Part of a small language model's weights: rotary positions.
Each number is 500 + 25 x the weight over its row's rms, rounded and kept within 0 to 999. Layers, rows and columns count from 0. Numbers have three digits each. The size before them is the row's rms in percent of the matrix's.

# layer 9 MLP up, 960x160, rms 0.179, rows 447-524, columns 40-79
110:528536462481471508520536494507513458475492488475488483520445506461542519559494474511532490513525480509441530519502515497
117:441504503460523456512488477509527539526523484490506484502500493542478496493488504471531496521443458453473490470525479514
100:503520535482528479511512558500493541512493494546485461478506483502484500482520523487515470499485466514494504520507493503
104:471503469505498486434489491541501510491524490490553479491513485541533478458518496480483516505460528439526493489476512514
106:463513515525469534511524494515494487469468541487465495481494490494484500543489476513540496494504520490507526465473466500
100:565503506480516480477476468471490458523459523496483497531513522520491523493517491491476488461475533479511493510517505540
083:484494502503576506473500569497504478494470518523493483530530492521498499480523490453514474498505503522520447479534463500
121:496489450450533544511539514494524543498511499533494471473511471461518504525520469496494490453503480457495533503499479443
105:481516488491470487500517518544522539508486512494473498466518521489480444493493531503500524510491510451496550513527529490
097:472487505495511464427493486521476504452461460479510503497506503531503525541491507506509478479493523495565519489505485448
089:473501518480490524464513454534473524493494529504459490533451494503500490526525503480506485464504509486510516529503529503
091:524534497491470486478552523516522460479522528496529525529499469529516493444517521515499507539509490508488496502493501529
109:476480525500480478489490502499509480472503542491477501511480478489509426473513509466448524521491495450492561484514488525
089:472489491549502490495483484505515516542509513456523446447481480500533483483487514515487546454513485487479523492535495507
095:510508433509511507461479520468503497482520503509535497471496463501514540515464522461518478504520489473491438482468508506
103:486516488505514480559501521453509488486533564508522529545509477495480493485486468502514481530535508502483496535473495531
082:454529496487559483518507541464502482473468535510513522485496524544505530487477527496511512490473489534545441538486523511
088:499514505496508525441498468506497539518524495478467546497495493488513493495478494495495564539514508526473490519465511524
107:496465503517505453504512445517479490497477553486533501501486498546496523498524462504464493520468503515492488454495464517
087:489496524480487485489464494480518507481502489478500494485501466501512521536531531509468492439528478510506524547493491484
096:517540494490524513514475467453525477503517491466544517521464478531533541506496508495544531528491458492453497509553488477
093:534471494512523567476538486487539470510496498505422525517532541450476492495488486475482502454545500513549520483486475513
102:497552520463475514512485524503509480491494486512495517546508514475513487490505522510481493476517499450470501492529452540
095:480518531504534519530533517485441492513500534534515551501487500506483495506494535487528506504509467537542542541498505514
109:521491485499452494482504507462479503526469533457504497489533524485444510549511542488499461537480514512497497494492474514
111:516484494484490435497490507520518530468493498470516438511479506515525475514533528495478482495499512492404536518493506463
103:510489495487544485470487514549499510470481521474529517476523493538516495526475479489485487525514534517503466517495545473
107:481465490518512472494502494493472518498516479503481519488511442509488539494491537517507512521522423501514447543516527472
108:537482516514523486515492505569510491516470479504523535442493483549490479561498483492521545511528474488517519530497509494
098:503507452506558460501491484529484488516516514555485473522495476527506569506467541536506516553502526495461509493492492512
095:526498531458489498508482474480531520454488520477550491518551554538481507498499555492542466491489506522524514516517456456
092:497518507505546511521478501486507507525509483471480504500497494499532504521605511523475462475498514478511515522552470488
096:505477521498466485485540510490491494555499509507504517547523476503514507467484522516480484480509514450473542526442519446
102:485520482489485545539514518460481483506498541463477522501493525529482495496461456526454505544529521485490458504516474519
104:485536520452502495520466548494500482509468509530482459516489512515457526502477512482516502480512548546509490486499524495
124:529503487523516494443515472430530450481447525451477479497474462525503497542476516546503498532473458531496516500564475499
104:497509485474509527489494450504482483474482488506502514492473484547484512522504520481526518463520493497502492503525463486
092:479517535493507513515542488465529500500534507533478489548493560504486463466498519493500494461461510472507484495493479504
109:519511512501516534544492466472488498474499528505513469477461515552522484518479505522506517479515504496474482515516516521
093:493473496479513519511492487503476529523485471497527551486505466528507535510545499485534519497489509507525517523498511512
104:508519530506512504512500543515501531480523504494429489496452493483478501525511514481510516509510481457515521490479456504
100:534458510478557507518521505535528496507555505529496520481481519486471436541512525476457498511516492487519543537503541474
104:423479505488466499525513505504453477495494499473477481519465479528498499475514490441507509517510460470540523527553501500
102:485540493509496439451508458525527493513529492449522499491493480521552496545515535599539497501458488557497464521497487500
098:482509531480519464470514457482511478511464509458562488475497529542502469477510504518536487472445471503474484496504533502
096:564504487518510461504526553492507481534507495530505491491521487508474490509503502489456456511527496513537530505475501484
100:480518547498461496523506478483512469467510487475495455496495524462482493510491522503507491517446418503493540516528483488
086:469507494482439504503528487529525498504530508512495515456502475479519482504501484481497504480506499513527514520474461496
107:516492550530518463471493514524508550496523535512521515532491456537529542506523523518512458489524449501473521490522544493
089:459477507527507482463507503500536493523535510478487500487507460508462528552550481515470543505474492497512498482493529471
090:497541510490476524514496487489503496500482498509491525480485445457485445489504457523489466473467535523471551471484479515
104:509483497511552501530525484505491509468491501469495509512538532510524493512501497539475561524485491454497495498494494536
098:555506530473532491528471493450489487506464492499464465446507467500493551488499517462521498473509538508498482538456470517
087:490528497471518463489493452540481482568507489547529502516519479503511510511487529498484551529469490497503496518514505499
116:508540452478467499466515498523468511501548522504401465521499492489476524521467505510469482506465494507510531478510484534
088:506454508501548504474491445515508524472511496518537513527498453515511485527493522499488495494525502496489467481517525551
103:501497569464465522495456483495462477505499529512557479478497506546471462527497519491491497510505493500511489496505512503
095:557534522493500499467479518511500508443478487504483568452520536461531530511519488523503530471506478520523492503504481494
098:509475526489473481519523501519507528501474515488540448554474470567519498508508490470525495478512506486506480519511503497
102:510500510541476506557493491496528505517487489504489488477487529511475523474502535468486534490537496485487484491510482506
115:525493548486511494512532501512465543508515487514499501518490490500537511500537462509472508465541523498455503511530486487
102:496526531491491513524491494486545458542493503484498520512509478481453527473501472522464473492484525522496519510522503468
120:514473507485563493494534529513487504521444503493444529530468463488493507503509518483477493487548483492477493470509487528
104:506519463494529507525522492513503495548516487500500523503490512485506531503497476497510495503498547473495489520503489499
092:489492497495473496495533548479460470491491502510483513485443472468534516499490506493524469514503504514543487486464523490
091:500484564517516563493533527476526513493553485474461491537454488531482527513515487507481491495528507503492498501478503488
106:520475502492512482512529486482496485482516515513493494542491494504499504499449502515463486504496511493510523516503489456
089:495556524466472499477539516508497495530540516453465472495482507506456447484499542534502491487501488499508482492483475565
090:480472493492501508485547537503506497509527472496528484505472523511475489499472494490468450479489499503484491533520511514
096:523502509490521505457514506557444481466441488510490514509531520478535472476470475520471504480476483518501473517548453494
070:523507490427491482516490475491477525509489522504495493510484520500546507480472515476508528496467493512488477488500464510
111:464485505497498432516490517526533494508514469497505481461507519453509490503481461515524460525497516546461487521479465521
097:480493534510489558489501546516528487493488516508498512446529465508497561477501524499518517458503477491515555515494480488
079:500463516480502506466516500501538507540519550486487490521501501514494494504486519495447503522482496498514508533496471506
123:521523539493531519540484499512518494534510484489549507456527491517485513489486514497476541450505528468470501498543471490
104:502505455496547499491503539503486530525472486508484509522537492533464484518487486453519495512476497471502507514536445519
105:561484455518507504537455567513503474487454501512472575454522473541469485480488518490519541485513487483472515481486487502
100:491513478487525523458442486484485494510450526517491485491510511486486537507468551478479510530495496537509521505527482539
# layer 9 MLP down (transposed), 960x160, rms 0.0302, rows 447-524, columns 40-79
100:465480508513517456446497520479480506555535509528517522522550499511481479505471536499494508452477487535531511511522534496
110:552461483514489532520481456439509486500498492554523479464520520515463492489461508498507469514432476493480504521498466480
100:496530520503493449558493496506485557516471489482528459483473489482494538511525489517504515546432509497463522448506483503
096:457499485501488528498485474494509491491510526476521501526527517455503485483499524480491473548495480493504496503455494529
104:480533492501540490479538513504488531492503523499537516467423529504494524449513488462573499508475479478524505482495467492
100:459499468464454505480488486500512511522478503517500523501501526538467521510494466505522526476487476471483481464537457495
082:442490508500548451527493484488472537497500489473506488504482498490501503433507483519492542488479503516455476435499505496
110:506546526551516534488485518508547507522490493513540506480502475517514476534499474484517498487481471526517462493523497464
104:533492482504546508497470485509512518482510518526499515525535390524490482510497472511527496526509496504517456524510505529
091:508485490511477510573478471514501473461471476483514524467492536515475472497525525512522487448533509476474555484477483526
083:533487505530569497502512499543521512483433511509497457504492498498543484462540502499517510472471499468489513467473509496
088:535543523481474508515545458477475505506507531500521532533478481476513488499531476480538474500525495528501476486472497495
109:534475470527479485502493548554491507463455476517517495524501509519497491472469555484510458542478515491461535483474519511
103:488503496516461510488539533519521531495461479510485499536475528458494497552465483489537504504522533509443458496434486496
085:485486475554507501492459484500495562498496546497483483496503500469514463512487494515508516499523493502500495519509511479
103:500486487531508483535480497534550472465532498460492529505497547484523486514514484470525495486490516522503484480516522534
083:473469459536511504489455515497488524475498517477493476526499494516513506494527515499497522517459519533506541496506510495
104:517512481477494486458488469470493471521513495519504514527494473530506542515532497498521487495461514460377485499498514529
106:470492513529496536525514476510500525551513518503482496539487487483514460491529504501534524491492500536427527527515526502
090:515522506454462529501475496492495473464502505520503485526501485531527507522510500515507469532522520502538482457478503528
091:520493498492496505507473479477484483500481500508482505510503537523561467497480423490536461521474535492473528539519474485
106:536478539502505517534510502544534494489507517532517516527524518515472517479488479525510496497494527518434506426500463514
102:476498473488536469481558498525509560510469491494519557470449514483468461477473514517504534488483521504524508506520503460
094:469495503505499510524467461457530471532490475475560548521477485535480528504485485490515470517505502498508532449479495494
099:508514504459470499512478532522536526533504554527484482552444519510541478486502478474481492500484481521516454495488494482
107:553471488455475503505531533503481492460487473503480509501486507516506522576496498504503569474479485517440529514489531473
106:525475498501505527526467507519494539488520480484508505470517503497466488493492482515519503540485520472491453473510550415
113:498499519473474542469500485489493538511490516486463472498498463499500532553484528488465491488466480499493462507483478488
107:530412458517512457502505502521459511520532484500494494470461483532498490436497491447531454493490507496522489462499487556
090:472551510505485462511492442539491508498476484481487511474486501466514466530471557496566520508502477515466508519525493506
100:486508530520510511501511493499502503511473483550490508526503505498474514510545501517477492491500496513522502471495481433
097:489533509540535475498499466517559522497531506460545510514513506523482465505530557526529521460545528503500524481502499516
096:496516478491511448485479471476525489460514468457498465503556524476474529471553490440495455509503483500473510489482524475
112:486536496480492484514534471500491527522495526486512518512487508517510484472511498471527523516532515459453541498505499493
100:491503512489442519505508502527492527533507503465479480547493529513455579481514483491473509494538477478495522536493517492
118:517504486521533521489504509522515488525503491495522495512518495506526500500515509496481460525504467498494442468512469505
105:489477469462487513497511480497456485482517469496517493489458494477512490532470500490544498499499515464496501466495517466
092:521511498500504448494497519507546467536504510478490463516516521505513514498510527451494498524483486521527492521506517465
107:522483463503491546477501514484453471479521474502490535502486497550494467496475535492514484510428502500530511513498472474
094:485510494504538444478508501499479496506484518488510477492476468517484520517448480515498502471468529502427524526508505487
106:460512481552520472478516512439480493522482503475520476491490518517480477453522453514492499479472500492507453510509521496
096:490461496499494498524485491529508514487505505524422527540510508515478525475490510516476484488497563526444542458496516529
101:512489557541455464514494489559495465496481438498508468513475491477491521463477533511487500525489487487466492479524549512
100:521541533513491472537502512505540500470496470547522510563484460513514471457514524512498470477464499519503496490485484546
089:486537529499471532496486523516512465498498484456523456411483526525491536530513521483457526525463519485507471488479539480
106:493493498547523499527525491521520464459530522493552519466477503471507533519504501491530447501508507482373515510487554478
104:491477473476506508474487565494525516514514479472497507519527478488520519470525496506508504555480483513480482503500513508
082:473488490503466511509501491511490489490528513547498481502462482502501497496476484500512530484473461480416478471496447517
101:514484503522493514507560469503536519528497466483480493485488478493488509534505530486482522482476503464462519529501498485
089:516480467488526487512510467461528476506464474510508495501519553479506505523514520477513510507464469518480517510508494492
089:549499505528502554485530528490490519497496541528530483506498485505513527475468490507549446534512482465491447551530490475
103:496508461493502480488517553514492519479501463500536519480470498464527504493464485474512508525474509533514515462564482525
100:524544514491534515524519503513528508505439482476514479547493475493485516493539471533487495521508511516482475519487508543
090:537472520488531484523489474503450502486481535519466485495506488495514515528505481488472520493495499468436482521535488514
103:522520511507500536464477499500510489497565489536551489455511454492498475498517503461510503468497488539509542512451505497
087:460538498495519526510473526474519458474512508439495527499511512494506455507464519483477494497514480486473491522471509512
103:521534556492486526483471457498486445542482481523558514461509521496553516495492490500521503495473492529478493513462454491
099:556485517501467496501481497469485469497482500505568514460500517522477544503473525495546477496489525508553516512474446520
134:487528509512494463511515510473487439509472529544498476510507534499520461500556453476505495509543458526496468495523498473
097:494528466531507490487505489540510542490486490461492489557515503465460505517484489487501545501495492573513483468548547454
122:521494542471479493502501476497493495514535507466498497535516439464506490475531496507547492520489521432437540462510497500
102:478513516550473488513455474467537469512500453491507454495526510520510494546517466492487501503529481481489528516496503559
108:475547429515497525475484542479520532515435517490551502499501551518509491499433518497559445488502529519517501518486448513
106:482532503533535505495519521479509479510512463486490534488499513429469525460522515519518539544527530515503463443486482496
086:490502559517504476505549568512510495498471462511507532529475498505536522514539472507469507497523525486538526521526537533
089:484530499468473514487474477539531489536528488509501521501537474498498582523513505482551512533472429541462494532531542485
101:457502494471528531520514530507425544516477505494511474501498555496442476503511487486502510517478515489517517480500492492
082:502513471516473462491528538488539487520501453488500527477532501487503507478448472508487474506460467510473533537525475483
091:512507492488504511534497525462469496555500483551511445530492498457474498468528486498492478561491526473491499501497477495
094:498519521474491575545559504509482507543504508496513468494523534482490504515496513524486518545494509495526529493496493494
067:465539471532532481510492499479472501506494488461512445465503524477532506473533495513491571503550495509433491482493523473
106:455447497496480471528493484505499526490449489489484498502489469484516475519472441505471518480533514522427533526431517481
095:503510487535508501475492479517545531493495518484519479519457491518489491538483527463494482559472527502511502456524520441
079:501485488522532484508479481486478535522560477502446507532492473502512505499487489483520470513478484489408523486521488540
124:552519465506508500497507487480518511471481543489526519511465484544498503533492511512498518474526535524532510460511515475
109:526493533484533508491498528465446492513493474497486467497483523478520518442499442519539516482516461533454516498532503547
107:516571501538515504483457478440499504522484495473504534500495481540478469489459530532503483486468479495461539499509502525
100:524508498519474563494510507518471505448509551446475510521535543480480546512469528490480502544495506480492504506476508482